Weights of a small GPT-style language model, trained from scratch on English Wikipedia.
Size: 10 layers, width 96, 4 heads of 32, MLP 384 GELU, 2.83M parameters.
Architecture: LayerNorm before each block, no biases in attention or MLP, tied embeddings.
Training: a variant of Adam for these matrices, 182M tokens, 11121 steps.
Each number is 200 + 40 x the weight over its row's rms, rounded and kept within 0 to 999. Layers, rows and columns count from 0. The size before them is the row's rms in percent of the matrix's.

# k: layer 6 attention key, 128x96, rms 0.162, rows 77-113, columns 48-95
# q: layer 6 attention query, 128x96, rms 0.165, rows 78-114, columns 48-95
# v: layer 6 attention value, 128x96, rms 0.132, rows 64-95, columns 48-95
# o: layer 6 attention output (transposed), 128x96, rms 0.133, rows 64-95, columns 48-95
k77,107,178,174,203,127,179,261,167,227,202,133,204,196,165,187,288,252,202,204,125,245,151,231,218,201,217,284,225,206,202,221,198,152,229,211,256,243,161,111,228,243,165,188,204,113,257,206,206,185
q78,097,249,203,240,232,171,157,137,244,239,148,151,288,199,223,221,157,139,279,204,228,199,139,157,180,239,205,244,244,238,189,203,194,162,219,232,177,183,190,224,192,206,181,144,230,160,230,228,208
k78,099,279,217,230,176,159,172,233,197,208,197,126,262,249,213,231,181,208,198,249,184,221,158,199,223,144,175,210,100,194,166,215,211,185,156,242,141,136,254,224,177,202,259,153,353,189,220,179,203
q79,095,154,195,235,141,257,179,280,225,215,219,202,229,137,221,236,227,230,115,166,163,251,224,155,180,151,107,257,172,239,204,140,196,225,179,211,181,168,159,180,244,127,153,204,249,190,203,124,217
k79,097,205,182,193,117,264,173,256,264,160,273,177,277,193,211,209,162,202,204,122,207,200,200,191,258,226,113,192,222,264,229,150,218,181,178,240,211,178,239,211,280,182,170,186,294,193,215,181,203
q80,096,224,211,205,251,263,198,209,159,164,210,205,240,160,239,220,217,165,175,200,192,183,261,159,140,222,248,204,239,252,198,202,206,166,203,235,180,203,208,120,265,163,187,180,215,215,184,198,187
k80,097,197,163,230,245,241,177,276,204,123,216,216,219,182,249,184,236,162,249,281,206,198,211,164,145,163,217,183,139,240,224,177,252,214,185,199,230,171,270,164,335,188,172,218,230,174,226,217,207
q81,079,187,141,222,249,294,170,178,163,210,177,159,203,128,217,200,192,157,186,201,173,218,157,193,154,187,168,222,216,189,215,140,263,225,215,205,263,139,261,194,229,252,189,254,172,94,131,187,246
k81,086,144,160,169,211,199,187,198,198,204,213,160,183,169,202,193,221,213,221,254,135,260,184,228,190,262,168,212,189,137,238,188,230,166,182,264,251,171,160,231,227,199,223,139,154,155,195,254,199
q82,084,169,143,208,194,130,194,203,236,199,219,210,230,222,183,195,254,254,248,252,170,207,207,177,239,200,208,216,147,273,134,173,163,161,192,197,173,193,148,262,211,161,170,160,202,252,229,257,159
k82,093,237,223,200,213,140,247,229,194,212,219,195,250,270,204,258,170,215,206,205,250,147,148,253,267,137,189,205,171,213,150,178,170,185,196,155,123,174,196,210,198,221,214,211,324,212,236,166,233
q83,085,214,178,175,235,189,269,124,138,222,211,167,170,288,216,118,169,148,220,217,180,202,167,171,205,234,318,155,150,195,142,148,168,149,199,252,263,178,220,225,273,291,229,213,177,127,176,193,229
k83,094,164,165,229,221,203,246,184,167,172,131,198,182,187,233,209,217,179,250,240,174,208,244,186,182,223,236,227,218,210,159,213,228,174,224,193,319,171,119,190,235,202,190,225,168,158,182,247,245
q84,099,219,226,189,157,152,254,216,138,222,197,247,150,172,184,237,181,226,116,246,152,266,192,145,221,190,207,232,174,196,160,222,161,182,145,212,221,178,185,202,171,187,190,249,180,219,105,206,220
k84,104,214,133,188,193,203,257,202,115,208,225,202,93,209,189,231,156,231,185,206,154,240,202,183,234,211,205,179,198,217,161,292,227,226,158,230,251,205,154,221,267,160,164,232,144,213,154,193,158
q85,107,195,197,163,228,187,302,222,121,131,233,262,192,192,236,228,167,152,232,210,155,205,244,176,194,214,245,230,179,172,190,234,147,187,225,232,184,152,211,159,219,276,98,225,239,226,170,228,232
k85,106,217,178,163,235,244,245,235,165,150,186,179,153,247,205,212,207,148,243,267,225,207,296,193,194,111,284,255,221,201,175,244,241,141,202,183,225,136,197,168,309,224,171,203,201,180,138,183,205
q86,089,239,192,212,175,182,250,154,137,168,257,218,172,188,148,163,220,307,193,190,187,186,257,213,204,262,201,253,163,132,212,254,161,246,253,145,180,188,164,254,229,192,149,249,173,240,171,232,169
k86,096,195,186,165,147,256,252,217,138,204,204,162,148,309,121,196,195,237,156,128,220,162,217,245,252,168,219,209,229,194,245,173,162,260,209,152,115,275,129,217,215,197,200,196,171,181,168,201,191
q87,089,174,186,153,262,158,163,134,225,196,193,179,259,220,175,215,193,158,259,265,171,192,137,255,208,245,198,148,164,170,215,248,246,231,188,177,189,162,243,249,176,292,206,186,179,166,241,219,191
k87,094,221,228,115,282,123,204,180,203,235,143,181,183,209,158,201,208,218,200,242,128,225,184,221,180,225,221,206,204,198,234,265,196,196,152,192,209,199,171,229,107,241,243,129,172,219,200,192,223
q88,105,138,162,195,218,162,179,211,264,257,234,180,238,244,281,260,229,200,272,219,235,199,112,164,218,221,214,141,148,145,223,209,179,176,182,195,220,133,181,204,170,174,200,175,206,173,190,236,208
k88,100,185,177,189,183,160,245,123,241,186,106,216,241,85,244,337,202,173,262,209,206,206,158,225,220,236,178,257,176,137,152,264,169,129,183,261,307,175,168,210,174,200,190,199,191,237,210,175,178
q89,097,197,202,149,230,202,157,205,261,161,244,167,241,198,195,191,225,238,235,226,215,184,161,201,224,160,62,221,177,133,215,172,221,211,201,156,189,178,279,244,215,219,233,199,241,160,248,224,227
k89,108,222,236,169,224,171,164,190,240,214,245,190,198,200,161,182,149,220,150,176,185,212,200,234,227,242,157,240,232,177,154,219,161,169,164,163,184,241,216,240,124,239,234,157,241,185,169,206,251
q90,088,217,234,180,150,136,229,115,93,232,219,203,193,233,200,224,176,217,240,205,207,242,184,221,232,213,221,207,120,114,206,204,166,223,165,192,254,138,188,303,159,227,203,199,193,142,144,184,212
k90,094,202,184,167,154,202,269,123,181,221,122,172,146,191,216,205,225,185,194,173,130,195,226,221,233,243,183,269,166,190,185,313,142,171,186,214,319,247,147,215,188,195,193,221,97,184,138,207,188
q91,116,247,173,174,215,183,193,174,172,253,192,263,204,144,210,237,210,235,251,222,240,240,119,238,176,198,262,126,189,122,223,211,228,208,217,193,181,233,140,151,161,198,201,230,202,257,179,209,140
k91,107,204,155,153,233,160,244,151,164,216,198,226,171,91,235,251,205,173,232,226,191,214,167,272,146,265,236,224,193,133,226,240,215,162,155,243,263,192,147,172,257,191,202,161,144,221,176,184,143
q92,080,244,179,187,323,228,206,215,159,229,141,178,182,185,230,141,192,167,165,248,197,233,175,197,185,193,275,188,190,210,205,128,300,166,169,196,237,205,154,118,251,202,187,206,155,138,191,176,229
k92,085,173,224,198,248,201,177,192,193,177,190,199,240,139,233,210,182,182,231,282,161,270,217,148,141,244,173,223,234,135,237,169,245,169,161,165,249,222,182,158,252,179,169,181,178,130,212,233,241
q93,086,231,186,228,231,251,163,153,137,196,200,145,227,169,146,146,199,215,253,202,246,177,123,189,214,210,143,216,223,150,186,146,189,215,227,181,257,202,251,242,218,219,254,210,186,134,143,223,247
k93,087,199,214,222,211,219,188,142,180,236,168,165,159,208,177,151,232,213,192,184,174,206,182,264,249,233,165,213,139,125,182,170,171,200,250,194,259,254,166,244,161,209,249,162,169,106,163,265,208
q94,100,188,172,186,187,221,293,241,215,228,239,219,192,184,213,171,226,265,208,218,220,205,197,155,214,175,189,222,168,282,160,111,134,215,203,177,206,200,156,216,265,238,208,186,270,170,220,186,211
k94,101,184,209,247,192,231,181,258,231,168,219,239,257,289,183,166,199,150,244,190,162,143,251,214,261,125,162,222,197,255,157,164,167,148,180,164,187,196,198,234,278,215,195,167,292,119,180,187,214
q95,093,118,196,222,161,284,175,177,283,185,205,176,217,236,217,191,206,231,107,173,164,184,231,185,182,204,151,212,212,242,270,204,211,228,232,212,154,188,203,252,192,153,160,203,147,260,264,173,141
k95,098,200,204,193,141,150,204,247,239,226,215,203,281,245,143,215,183,292,172,135,225,188,169,132,226,176,191,162,238,227,230,138,164,275,198,271,63,189,223,235,183,162,191,151,254,231,293,182,209
v64,084,191,184,242,250,162,235,225,179,168,166,209,203,186,236,209,204,137,231,189,235,166,207,255,163,245,179,172,262,215,163,224,181,264,136,162,195,247,186,115,219,178,262,207,226,210,215,75,173
o64,088,189,225,133,118,198,107,205,225,225,202,167,181,225,175,189,239,171,136,264,222,185,189,170,269,166,207,214,192,194,164,167,182,209,175,191,251,193,145,198,157,119,201,223,126,212,111,261,218
v65,094,238,198,236,156,183,228,217,165,197,145,220,136,124,194,270,246,164,169,181,149,169,249,184,191,285,186,255,168,200,142,204,276,193,180,177,205,143,268,138,198,216,112,229,208,186,167,209,303
o65,095,158,135,186,177,187,259,169,225,181,200,230,173,173,153,198,262,204,182,207,245,205,182,210,157,175,194,192,246,258,344,216,206,218,227,186,215,235,261,193,227,200,198,165,267,208,220,172,153
v66,092,197,186,203,198,188,253,202,201,135,203,204,149,185,190,202,251,231,230,141,233,115,147,250,215,225,123,210,200,232,211,280,135,281,139,208,206,216,248,215,172,215,163,167,178,297,177,255,180
o66,092,189,249,212,204,267,156,259,260,213,235,189,217,109,248,181,198,155,173,251,259,261,261,210,210,154,162,203,186,219,202,224,204,154,197,225,310,175,186,120,194,219,167,212,211,173,234,174,220
v67,089,198,207,174,102,286,227,176,238,205,226,169,181,213,214,208,167,218,152,153,204,171,214,244,210,208,247,222,270,197,244,218,226,234,218,194,184,233,250,249,288,279,174,183,217,126,234,193,251
o67,097,241,189,257,246,150,122,190,174,199,127,162,218,232,199,178,183,170,207,226,185,184,197,183,288,201,174,143,198,254,119,252,197,149,219,161,268,197,275,203,194,170,153,155,245,191,216,204,197
v68,099,169,269,231,140,183,158,184,216,247,177,209,182,229,237,198,178,198,252,150,147,243,170,191,209,250,248,202,173,147,190,189,211,156,237,199,220,182,188,177,166,187,250,195,165,122,259,136,109
o68,095,203,188,182,269,193,228,246,151,192,137,189,171,191,207,213,217,234,192,248,205,169,208,206,175,219,119,198,175,215,206,195,205,232,170,142,7,214,220,234,216,204,195,196,260,213,159,181,235
v69,096,176,215,171,168,207,203,249,195,245,131,250,169,205,155,219,212,199,195,166,170,113,239,262,207,182,175,190,271,159,208,242,180,249,154,176,194,157,200,225,228,156,289,153,198,232,196,202,94
o69,090,302,215,169,242,169,154,175,223,199,204,198,187,230,269,172,171,236,214,250,232,171,196,198,118,225,216,115,172,184,206,239,169,154,163,250,211,252,144,203,222,191,223,188,131,207,194,164,260
v70,093,191,185,240,200,163,222,250,117,156,308,239,240,201,120,79,187,207,211,192,239,197,265,226,201,157,175,193,183,157,214,148,234,184,260,192,212,222,173,245,217,187,176,220,189,137,214,197,172
o70,091,183,188,151,233,187,214,191,246,227,141,169,183,221,221,281,188,165,183,183,141,183,184,194,260,246,240,186,181,212,121,231,192,162,182,228,267,149,141,184,175,167,238,171,216,242,212,128,157
v71,102,174,210,203,223,262,238,258,130,200,260,191,184,108,165,131,206,157,161,216,197,173,244,237,172,163,164,207,239,223,224,131,274,261,197,179,176,257,211,94,223,217,237,236,225,191,256,162,268
o71,101,113,203,181,171,141,122,162,255,173,182,230,198,253,204,229,248,159,199,230,255,158,159,256,273,221,259,192,199,189,157,214,167,221,182,205,337,147,223,197,163,155,180,200,199,228,198,248,143
v72,083,169,216,211,176,210,222,230,229,102,281,195,264,194,163,266,191,220,202,195,255,238,157,172,281,150,191,232,177,209,250,207,247,218,179,150,217,191,201,215,208,213,147,281,201,176,149,215,254
o72,091,223,177,235,276,245,87,177,197,226,127,150,185,179,207,169,224,119,184,190,189,181,152,240,168,205,176,266,205,248,106,202,216,210,256,204,233,218,259,166,197,256,181,206,217,183,278,129,199
v73,100,210,262,213,232,200,153,182,219,260,168,166,210,222,209,227,238,160,249,280,238,159,93,311,196,216,184,190,208,241,219,180,248,229,170,231,193,199,218,238,179,145,250,196,184,139,208,226,138
o73,096,191,241,205,186,230,112,192,197,159,249,227,195,145,215,200,183,161,228,238,262,235,199,243,226,207,202,242,160,144,150,183,139,195,167,182,51,181,223,175,176,224,222,208,252,188,249,190,261
v74,096,208,195,215,176,248,210,156,171,145,164,231,106,273,234,229,160,158,138,138,189,231,246,196,155,248,182,150,214,228,217,256,156,177,171,200,215,222,202,247,200,226,89,175,176,294,202,237,188
o74,100,191,176,234,233,198,255,239,212,205,228,178,239,190,213,191,193,232,224,194,200,271,256,111,288,220,185,170,195,207,178,187,172,199,200,189,272,222,151,246,241,196,181,172,201,195,155,182,201
v75,092,171,208,172,176,260,166,208,181,269,212,148,180,148,237,249,196,163,123,186,165,143,241,238,201,187,183,176,303,200,257,219,196,258,123,160,172,233,197,193,216,150,257,187,179,232,275,186,227
o75,096,232,218,236,191,146,119,184,228,188,186,209,183,311,192,146,176,239,255,205,216,197,225,206,187,212,239,163,163,146,124,223,168,226,182,219,265,228,171,259,219,146,184,178,182,197,161,270,233
v76,090,205,187,139,221,160,142,186,212,231,198,252,192,204,204,224,207,263,197,256,217,311,201,105,214,123,269,206,222,147,231,241,239,200,227,182,203,257,135,194,249,188,270,218,173,178,217,237,218
o76,091,278,220,261,201,233,182,143,216,202,207,178,219,202,217,185,170,188,243,132,175,81,204,222,190,200,168,202,211,140,141,166,152,207,175,228,231,173,238,266,182,191,227,201,196,204,237,202,228
v77,086,217,224,250,209,213,170,193,154,216,256,224,178,196,146,191,186,192,225,187,197,216,169,76,162,254,206,164,272,160,212,210,146,167,199,198,202,222,220,276,207,196,124,159,172,137,191,237,188
o77,081,170,205,196,208,226,255,186,216,230,207,176,253,192,233,203,205,212,279,186,145,305,200,213,224,210,116,208,138,202,263,270,218,199,257,168,174,205,167,261,145,213,196,151,201,195,190,222,198
v78,078,214,228,196,217,187,266,182,178,107,131,242,199,188,200,126,173,159,161,171,225,177,258,201,250,179,145,222,152,162,204,176,178,246,179,228,237,226,151,227,189,193,137,276,180,225,175,195,216
o78,082,217,131,191,257,262,174,173,206,194,173,187,186,173,197,220,212,196,137,254,189,170,208,177,203,239,191,208,224,259,151,255,215,155,217,229,295,224,209,130,207,178,209,159,170,218,278,166,195
v79,092,208,250,232,254,164,190,212,238,162,181,198,168,267,204,256,227,210,283,195,310,152,128,134,217,203,211,218,233,193,196,267,242,206,158,110,193,180,212,189,222,146,188,202,177,212,163,189,203
o79,092,218,213,222,185,288,144,175,178,278,180,123,201,132,183,173,206,174,189,232,177,209,194,271,152,196,94,280,164,212,165,165,191,174,149,261,232,194,156,213,166,192,246,219,256,207,190,145,244
v80,096,196,233,160,175,221,187,155,184,254,227,240,138,231,167,219,200,198,190,221,162,166,247,281,237,170,188,191,285,185,237,271,209,168,206,194,213,122,271,285,215,194,173,146,182,189,202,249,92
o80,086,226,229,222,241,223,201,209,217,246,196,151,224,171,286,245,186,218,270,192,242,225,224,227,158,227,203,148,117,230,151,234,144,118,126,203,152,188,129,212,207,230,304,157,221,196,213,109,242
v81,087,245,220,236,191,248,243,173,114,217,252,166,203,242,138,160,238,216,174,93,203,147,260,156,182,161,186,152,221,174,234,175,255,109,213,203,188,175,241,208,205,237,197,147,221,126,206,222,285
o81,085,155,138,163,231,159,291,152,208,202,192,225,199,209,218,224,173,242,215,202,187,244,251,232,204,225,198,268,205,203,203,227,176,185,232,263,317,266,203,252,162,145,198,157,230,285,209,204,147
v82,092,171,205,242,265,188,172,294,206,230,188,147,265,200,212,201,166,139,227,245,193,168,199,238,195,167,192,214,167,179,189,82,257,168,197,203,184,202,209,194,177,155,292,203,165,226,200,91,102
o82,094,206,236,119,174,177,146,192,212,188,204,214,187,244,192,191,195,166,189,238,213,191,174,209,155,235,247,192,212,208,237,214,187,256,167,196,49,146,138,171,177,194,221,223,210,200,145,240,246
v83,087,211,155,177,206,213,244,224,200,218,245,183,139,185,96,172,246,221,195,189,222,237,261,216,197,236,226,167,219,217,268,276,128,217,269,172,189,175,189,187,217,241,147,159,248,265,214,207,337
o83,082,185,218,195,212,169,276,199,205,262,174,159,304,196,313,232,140,162,203,184,193,202,199,141,222,200,205,226,205,193,151,183,218,169,158,225,325,206,200,257,144,218,207,158,156,187,166,214,171
v84,094,156,209,181,207,227,172,207,282,292,178,187,154,180,236,250,213,174,252,238,244,194,134,205,234,196,193,207,205,225,200,143,237,274,189,165,188,201,236,145,221,191,227,215,185,127,200,206,167
o84,090,229,252,252,92,157,120,196,171,215,140,183,150,211,174,184,251,223,211,199,209,172,224,300,251,149,244,212,146,205,157,203,176,188,172,159,181,206,229,209,186,194,227,194,203,194,212,157,207
v85,098,211,236,218,210,177,171,202,129,116,148,186,145,251,204,212,216,240,242,233,265,179,183,275,186,233,198,238,162,177,250,248,272,149,228,216,196,202,245,225,246,202,177,213,160,214,148,252,208
o85,097,182,182,201,254,267,166,166,237,211,271,215,293,114,219,221,175,116,256,207,222,205,157,196,136,224,116,259,206,231,193,200,169,211,133,191,201,120,220,196,189,234,199,241,348,188,255,124,230
v86,086,169,225,173,193,152,141,188,159,255,172,207,211,221,190,180,227,235,170,199,242,209,159,201,173,223,244,144,175,230,248,316,194,182,146,227,197,228,149,231,208,106,190,234,232,227,236,244,289
o86,087,260,141,252,240,216,223,195,218,160,304,186,218,225,221,212,164,222,215,180,186,181,212,167,237,238,189,265,220,92,76,117,152,215,205,198,156,225,196,259,203,191,249,198,244,173,225,188,200
v87,093,241,191,248,262,181,241,194,228,169,116,163,229,108,191,175,202,174,220,242,271,225,112,141,160,196,154,221,185,188,165,198,217,277,174,227,195,254,212,204,200,183,227,251,235,108,160,214,245
o87,092,203,193,163,169,244,98,139,217,179,253,222,177,169,141,208,226,158,162,247,209,162,214,227,238,171,181,253,227,211,242,206,228,200,277,198,264,183,199,140,98,184,168,149,124,235,279,253,200
v88,091,194,186,217,169,218,166,267,257,269,220,255,166,169,217,166,196,166,178,166,181,200,197,201,214,252,287,172,220,152,194,184,166,246,228,106,182,193,156,198,249,211,184,238,218,123,229,162,220
o88,091,253,184,230,212,113,228,197,124,226,125,162,194,292,196,202,189,219,203,203,168,205,175,181,252,176,184,141,226,214,137,208,210,184,229,234,134,234,244,261,222,159,215,146,144,180,169,188,208
v89,088,194,197,141,196,190,223,167,229,161,217,203,204,204,140,183,228,298,190,265,239,207,242,170,237,177,225,232,207,154,266,244,257,151,272,183,198,222,191,182,235,196,230,230,236,158,227,255,303
o89,093,235,197,229,240,218,166,168,174,184,204,170,220,174,248,222,196,150,229,188,167,114,150,212,90,215,164,242,165,184,165,201,200,195,166,206,302,160,258,200,163,236,216,214,254,223,272,186,184
v90,090,193,235,210,221,189,147,182,212,206,208,158,233,237,165,221,222,195,248,195,182,161,166,192,160,233,228,169,222,223,185,234,100,186,170,187,192,169,215,196,189,175,224,151,211,271,177,133,189
o90,094,209,183,161,148,159,271,219,207,243,235,191,219,224,184,191,161,221,167,210,199,272,191,160,225,190,201,189,207,139,248,215,246,254,222,193,103,226,129,230,197,237,160,201,160,162,90,267,211
v91,093,242,262,244,218,260,154,111,218,157,163,137,249,201,203,251,202,128,124,217,241,181,144,167,155,165,182,218,283,235,220,205,193,178,206,219,194,180,258,197,187,168,139,265,202,189,197,191,269
o91,094,122,147,206,210,192,170,207,190,176,233,240,188,218,170,138,186,188,193,213,216,209,189,212,182,214,185,235,172,182,232,210,181,264,271,171,167,236,180,197,180,254,170,128,198,160,235,255,212
v92,090,193,202,192,241,67,216,219,156,232,230,214,248,202,173,229,184,202,158,203,169,254,251,198,177,179,172,184,189,213,166,297,229,181,113,233,195,170,161,278,175,136,195,139,157,219,163,192,108
o92,092,237,214,178,222,288,212,199,252,210,216,195,191,175,185,195,207,209,265,172,177,225,219,190,206,255,251,208,190,187,204,103,149,153,214,251,219,248,86,191,188,196,269,239,251,232,146,151,214
v93,087,184,199,188,225,216,163,141,210,153,239,225,190,236,105,149,197,209,249,249,168,144,190,159,198,191,222,238,284,239,148,159,278,244,192,159,200,181,234,206,165,148,217,187,209,264,186,81,216
o93,091,131,246,179,200,209,155,207,215,311,194,148,225,219,173,165,197,203,140,211,214,200,144,235,235,187,240,159,232,176,218,228,152,138,131,217,182,174,126,162,226,225,205,235,220,199,113,242,176
v94,088,225,194,187,145,216,249,197,121,99,236,176,186,278,150,164,150,222,143,215,230,159,220,297,220,197,200,211,235,171,238,149,270,195,249,214,195,180,171,255,262,222,124,255,182,158,181,223,203
o94,092,180,187,185,247,198,149,213,219,182,198,188,223,174,231,229,169,133,186,192,205,218,164,97,235,240,148,167,198,273,106,252,189,178,145,186,224,149,218,160,208,161,222,169,239,200,259,124,210
v95,091,183,185,189,167,121,199,179,295,278,182,126,207,154,176,261,141,212,121,194,183,187,259,137,205,213,203,204,239,134,248,244,157,189,188,199,187,124,236,291,201,234,236,232,159,197,192,252,219
o95,088,325,210,225,207,207,250,229,177,160,196,174,206,243,258,173,160,218,224,150,157,174,226,171,136,218,215,128,144,232,224,222,213,197,252,171,165,261,95,231,201,196,194,114,219,194,194,172,219
q96,112,240,216,187,208,171,208,192,102,210,151,249,157,227,144,206,204,129,277,159,294,213,215,254,222,240,222,211,218,105,176,265,165,220,290,217,185,199,263,142,184,227,200,173,169,254,170,307,219
k96,116,215,171,186,204,146,267,172,129,156,183,187,145,190,199,159,197,190,236,208,242,236,182,203,217,182,285,238,158,134,151,157,236,235,312,189,264,195,210,217,105,223,204,209,94,214,259,254,145
q97,111,265,234,178,199,144,159,181,236,230,230,163,240,187,260,218,221,186,238,213,150,202,205,205,156,242,264,164,177,161,229,220,160,152,198,191,209,226,166,148,174,177,257,164,173,273,213,182,153
k97,108,230,180,173,170,189,220,175,183,234,172,218,240,150,283,274,175,156,199,208,254,162,211,218,124,218,211,149,215,194,226,222,185,189,219,230,286,242,180,184,242,209,199,197,236,196,248,196,183
q98,107,320,151,201,157,269,221,188,112,170,224,150,214,159,242,192,178,216,192,252,174,218,182,116,146,232,204,207,150,176,226,236,196,213,183,209,195,179,137,195,244,150,184,150,198,252,236,169,132
k98,111,216,175,197,225,200,222,182,229,181,211,227,194,176,210,199,183,277,231,215,236,151,201,196,219,197,188,128,225,269,276,216,207,233,193,189,37,225,175,201,268,208,202,216,222,241,150,167,216
q99,113,206,274,210,150,197,254,293,155,192,226,240,176,164,203,224,189,140,178,174,146,215,230,164,183,134,195,342,160,252,145,132,148,184,155,243,204,139,206,180,197,180,202,245,200,163,187,241,185
k99,113,156,172,240,162,195,255,186,169,217,174,240,232,190,227,203,159,237,201,221,184,233,233,200,317,186,163,241,197,217,120,221,196,156,194,208,236,198,275,212,273,166,153,226,251,212,203,214,220
q100,099,175,238,218,187,206,165,129,263,194,193,207,260,217,180,228,196,250,229,168,213,170,116,191,204,204,172,224,222,283,230,199,180,207,287,148,140,181,180,225,132,196,159,157,190,216,252,204,155
k100,094,200,213,207,148,158,219,181,175,191,215,223,208,276,218,200,183,218,168,183,235,205,188,169,182,203,156,320,196,244,198,234,147,180,224,223,122,144,231,269,191,217,204,151,211,239,184,127,241
q101,101,218,265,180,221,243,156,168,217,179,222,213,254,228,190,164,140,215,232,235,215,189,227,175,203,261,180,208,202,250,234,276,252,198,274,192,138,226,178,231,235,197,164,174,220,210,307,203,166
k101,109,217,239,171,180,186,214,198,153,198,208,205,184,269,176,153,166,222,203,211,221,218,230,163,191,190,182,257,181,248,235,178,233,217,193,195,5,216,282,236,258,132,221,167,236,187,174,164,245
q102,134,204,242,201,167,236,293,260,93,202,193,182,158,193,215,201,182,180,148,200,143,184,202,170,239,148,179,291,176,228,146,180,169,145,120,183,215,179,156,203,233,186,173,235,211,172,195,232,233
k102,121,206,131,220,183,185,235,205,150,221,139,231,214,224,165,169,153,244,213,177,188,172,254,204,312,174,131,214,213,188,112,207,213,154,189,157,256,214,212,221,283,204,171,244,220,204,157,148,204
q103,125,216,229,177,183,138,268,272,113,194,217,253,139,188,179,200,219,173,237,216,207,209,237,203,220,150,269,265,181,167,131,205,134,192,161,210,209,158,176,194,174,191,215,204,173,244,152,276,195
k103,122,210,132,223,230,162,296,160,98,211,169,231,144,178,198,232,207,233,201,204,201,192,188,258,286,170,252,225,192,168,70,199,210,189,241,169,251,216,224,189,235,249,181,241,201,171,202,221,193
q104,083,199,201,217,185,233,211,226,129,178,200,161,149,146,213,92,161,168,173,185,196,244,193,248,237,219,190,265,111,168,188,154,193,199,267,213,229,185,255,166,222,263,193,195,133,206,247,142,202
k104,092,157,236,179,197,242,168,179,231,166,204,171,181,238,186,143,222,204,234,159,193,165,215,178,222,247,238,159,270,230,230,254,188,180,298,196,355,181,157,174,182,177,196,222,164,199,194,241,184
q105,119,229,150,232,321,229,101,168,238,215,192,155,231,164,213,197,180,181,236,235,265,200,160,231,177,237,174,145,239,164,254,258,271,213,242,208,186,227,204,153,238,174,197,182,230,183,219,195,183
k105,118,227,208,170,260,208,158,272,244,195,257,162,245,178,224,201,241,207,202,275,236,238,159,218,123,213,201,145,203,124,274,150,194,180,181,225,85,176,199,156,172,172,260,173,262,198,227,179,224
q106,105,193,155,197,244,208,179,225,234,172,106,166,273,189,215,229,205,191,240,241,206,215,281,164,229,179,95,183,223,173,247,247,252,221,189,220,172,204,176,213,230,104,201,178,318,216,186,207,230
k106,117,197,177,241,212,208,185,240,217,195,220,200,196,174,210,182,217,199,203,223,214,226,187,213,226,161,100,210,132,190,225,141,203,188,184,208,7,241,233,204,169,174,204,216,299,186,207,205,242
q107,124,159,221,197,211,156,170,152,230,205,192,204,197,266,171,188,175,201,258,224,265,217,189,245,242,263,132,150,254,137,245,284,253,274,263,205,177,224,244,217,185,183,200,160,187,216,213,184,176
k107,120,221,269,126,167,185,191,198,190,219,219,170,171,197,169,156,242,241,148,208,154,213,228,173,145,190,176,247,160,161,251,169,179,232,214,200,180,209,217,221,88,217,248,205,149,212,207,233,182
q108,093,155,244,218,160,130,179,213,204,175,219,213,257,276,252,220,217,200,233,165,202,173,172,183,209,220,232,176,181,244,202,263,134,166,262,165,162,206,149,213,133,200,169,118,190,258,232,258,143
k108,092,214,175,261,121,113,274,156,125,193,134,251,189,239,221,218,153,228,204,206,244,206,158,181,170,238,185,295,185,223,198,216,192,236,231,225,124,178,252,231,161,188,205,168,209,257,232,165,204
q109,123,172,174,193,161,206,285,278,146,161,244,188,217,197,224,209,299,193,195,171,183,148,199,161,183,127,251,224,121,266,161,161,132,218,149,208,212,167,172,189,233,190,184,162,199,241,153,178,160
k109,118,208,131,266,210,217,241,167,218,120,161,302,246,199,233,243,211,225,230,152,255,175,162,178,222,214,181,244,204,204,155,206,227,194,142,165,264,237,214,174,246,230,129,183,205,219,174,164,192
q110,118,254,177,163,240,201,227,179,193,176,218,181,192,156,210,246,146,193,125,284,161,223,200,119,187,229,206,210,182,198,196,229,220,115,160,186,203,143,189,157,222,197,167,196,234,165,155,173,271
k110,112,232,139,216,236,198,216,215,177,185,198,211,178,166,220,153,110,215,204,242,203,224,202,158,164,179,194,99,222,247,193,267,211,187,181,246,74,167,160,177,299,228,179,218,212,234,214,159,178
q111,093,200,214,277,179,147,160,184,145,223,186,204,195,144,202,206,176,132,214,233,147,235,174,253,193,258,239,189,220,142,226,242,212,195,217,209,225,192,184,156,148,185,227,238,183,234,185,219,238
k111,100,194,174,181,168,227,173,238,222,254,150,143,166,191,197,240,217,234,154,253,173,215,242,243,189,179,262,125,198,165,242,204,216,191,239,240,308,203,174,180,189,195,192,243,147,219,227,235,181
q112,111,160,153,174,121,196,185,205,90,158,150,189,155,218,173,179,221,207,172,169,181,196,247,268,209,222,228,155,208,144,194,208,227,211,261,245,221,226,225,242,142,238,197,281,190,265,122,172,173
k112,110,201,192,214,118,231,220,198,170,183,188,159,168,187,131,169,232,222,192,130,238,242,174,222,225,222,266,217,232,216,197,193,178,243,288,171,312,192,156,156,182,222,180,268,117,210,207,253,142
q113,098,209,234,238,142,203,179,217,220,190,243,159,229,147,201,209,157,169,209,182,202,200,179,136,232,226,106,242,147,156,195,236,235,177,232,185,194,205,304,170,201,202,158,171,208,196,207,218,214
k113,101,198,208,232,185,199,170,176,165,215,194,228,205,182,214,136,147,182,188,179,167,259,132,193,182,215,182,175,215,251,195,234,190,214,271,229,195,206,225,202,116,153,187,134,220,255,224,242,181
q114,119,181,179,231,283,269,146,248,259,182,186,170,260,167,249,236,224,128,196,201,171,188,191,241,104,172,250,164,166,285,216,187,200,143,191,237,185,209,189,161,257,191,160,171,209,149,231,138,210